config = dict(
    head_dim=64,
    norm_eps=1e-05,
    positions='learned',
    qk_norm=False,
    init='normal',
    init_std_o=0.0665,
    init_std_up=0.0767,
    lr_head=0.0072,
    grad_clip=2.0,
    final_lr_fraction=0.0,
    seq_len=128,
    doc_mask=False,
    train_tokens=192000000,
)
Each number is 128 + 24 x the weight over the matrix's rms, rounded and kept within 0 to 255. Layers, rows and columns count from 0. Numbers have three digits each.

# down: layer 9 MLP down (transposed), 512x128, rms 0.0764, rows 501-511, columns 0-127
# up: layer 9 MLP up, 512x128, rms 0.0768, rows 502-511, columns 0-127
down501:130093093104153127106129162157112145112148187152134122201109135101141135115136106134151096120143146133168150111141109126197169122087120119109139124108133134148102154155093153083121122152122158153130138099137158115150132102142106132123125121139107140152119118134100106096138149109111136101123162138152124107149144082156084130112089105147087157135113110104135131117146134122151097133121
up502:110135064116117132130120146141072104145115120140085142130115089125078118102144130100127137192122135144126088137149140089143140117105113106102145140143121140131147138102127126108133158107111103115114149138116137115127163142160146127115132120092128101162116131155117083098108155127133169142134092140105181148147179139163128102135102130144129139140148117129132159102174152090123127118112
down502:116100089062102117135105160147145113167103117099106109118135115129142106141133132113138128116128107141141115135184155098106174106103125150126126121150130146124120123122150129135152153143147149106137134084077148142153161095119114147114150080117116132139116097145117153107115120136143111141166052136129118140084174100123101109142136120133110166181147130146109112150118149087136192145133
up503:136130103136114133128124117083126128132150077170163104106115086097116093133184168125148140167151115096133117113139129151135128128093142158123160139124117093119133098136110120137093143134155113123216162114123113093129109144133121113120085135156112142182106142116093109149148118118151122121111097082088150139142168158107091157093102140173140101132080120143149113127138142098083126170136
down503:105137100126140130153091080120127133165087110105105161126109155085167142150177138164102081097153154123135141105153116098133081113106139129151172120096132161116131104132141102083104124138162156097124144161112133099078133148101152122120146128090137116118138119126123140141146137128143127130132170147121109157097110152166093130100095171125131139121094140153123097118174179123114144176107
up504:133084149132150089100129132120138103102070152083118137145120160131135157161098122124102142175163076092137164149121110124149108120140124121155128079123122166132130150113146143115121128093122056173125112145116146150132074109149082150097116199164104133115147141122119108148140131103099148098133161156118135127168109136130116117137134127132122111176155133133114129154127145114177117117149
down504:166106131140150175111094122141083124139165093143139094122134155057124141134161129142141119150146153129111147136135097142095085156128159101120104127127126152087128151102156103092114108116115143158146163117120128084160133160187156193132136158111155177126150122111135106122062146124120131084056119132183120077168150113153148122100135120100110134111088152138129156138136160144153103144139
up505:147142116147122160093099145150145174120099084122118125139168154121157143126133135122144117148118144140150117147144138112152166129109119137110169164113132127130127143087086089151129145128094131136153091108142138159102116084103121129129150131108116089120103151149092146140113130168109162130145137127105077160073108119145121147128126106167174160167148143117123141128130128118087162156137
down505:145109150161128104131091100106134101091091149149117155100098162122106154134116151158123134107120107120134143141137111107129160182158104146130105124093151134116154132186112072092163162129148116159128144160135102073144132130136116125118126124117113111154123134109122146106131131140140099112151154134152170141134135137150149106157135136111070125125083102118101111131101109157145088114099
up506:168127127136156113114125154132123154134102115129106086106123182158099116124166121144084179096127161159107101066126144110175119149110117126114146117101102135121131148126163114147154160135100160093124139101144118151156098065115174145122122124117174142159106131125127140144102110111147133113148089091154145136115097125117119152107131152106127128171084111121162116148121153112138083109105
down506:141148111112147135109142145121144141124162160178123161145176137137165120174122156152123165112154100120109128161141142141106121134109108097144116107140095126152148149119108109102149135121106142110110154110101101130083111164161139103134110081129134090099110140120108089097104118138154112138148146153163106146135137150087102110144145153090147104092143163106132143168116133112126154160124
up507:147162112157135083137122154147074142191132092124136154112160119134134165137127129147133123162137119072151089123109156140109192106125114097090088170107130132135094126116143169100149177088139130146155148169146178098114104135127135150105140132142117130125126154117118148123121093133141122113138112115129126102110080143080084137094082107132146144175133108165090164181110134120124132098137
down507:141131130137137130124164108125120122108105110129127105159122146114138153106113091148124124154097127137110102131181124134061153082115108118113098136169067105146140144143143133123108161129131127096204138134134132128176106146153158138129115108112120149111159140129144130107117144151111144140193190126102110180134092170147092114132123150094109105121124080159154055094131142143131130095164
up508:091173151128105135127126163157149090128148161142116141179121116161155099142118112159114151145157114190099120128085121106136129095152143118126189107097109137119110145116089108108146139094160101148152114121141134109133150102151162179164110115161118133098100167127089090149190150101137157150081113125091145131119134096175111105121142129085155115099103113136133140134125094110139136080136
down508:164159141147089127125087103148156122106067122163146131149140137093150165113112111131112119127118128140135153152118095163136169125098099140113116086139159174121136145149166127138134133126158161140152134081087138145130171143130102135157134101128166147157170141098140110078114119131078127146125158118134137140130155096145145075106114160125096059133081161125153150100105085140108149160092
up509:123132141135100170127126134103142119125112133121144145153152125129134093096108143116112118117129091118096165087131101149126100134162109123136175128108093120123142132117150113110124120107131164128131171163135116087129131121111131126100108114106116133149114119123125103106163171161141148117136136167096136133102149161117096153071124109165092098144116176092136122164096141146131139125093
down509:156113109087112145106132133130129133098159168136156143120119136126122147125110108144129138130159112125131110111130145140133139131120135138107125135149092121092120104152097114147148124135112098111150141083137124153120126130154131112131155159126129117151115142124105142147113124112127128128158135081124167096075114131120146151129121092143161136144141107140152157106107105136148169141135
up510:155133120155114066128133142111120169136081136135162108131141130160153097097181178085151121072121165092082169123153129093148099108151098077084152130116125084160138126082132103119165100094139163155125129097174118078097176128157129177118149098155140145180118111122145110104119134131132112099139156164120151160116122116140112094107153093192133121123130128134170155166102129175130142074172
down510:093131140121125096111133088194151154122143184138109158185128153128152141162134146139145104181137172079149135127086140148149183105130142116131156172128143170132111091131145091103135156109156067164104105140111146124159147088130117095124091096103159168058153149109156107128138160100108155150088142104147116142113138093089139136137115104132124118094145132158151095197120121093097134106109
up511:135144161143115169116146154150142134114105088103169113142123126123144114103124103140153115175125100165139098085118140141132112112132101090159130134135087140164153121104151102149110156128120112126130094121146126153137112118071124100141104107127175143170134137124118119112147118120104158110131133174133124156188125157117114115142156123132133192154125102131173068130151120086120079112116
down511:078072154127164077115133103153174147093143135122147166095133153062127171096106180169115090102145125120142093127129099124099123108140099103077145099111120098146152160188123149139138074150095133086168116090150146105100149118149170117167072154119152103173105139155123150104129122164129181127122135141113086108122130158084117136158174073100104174105141131151141135114145156093113125118125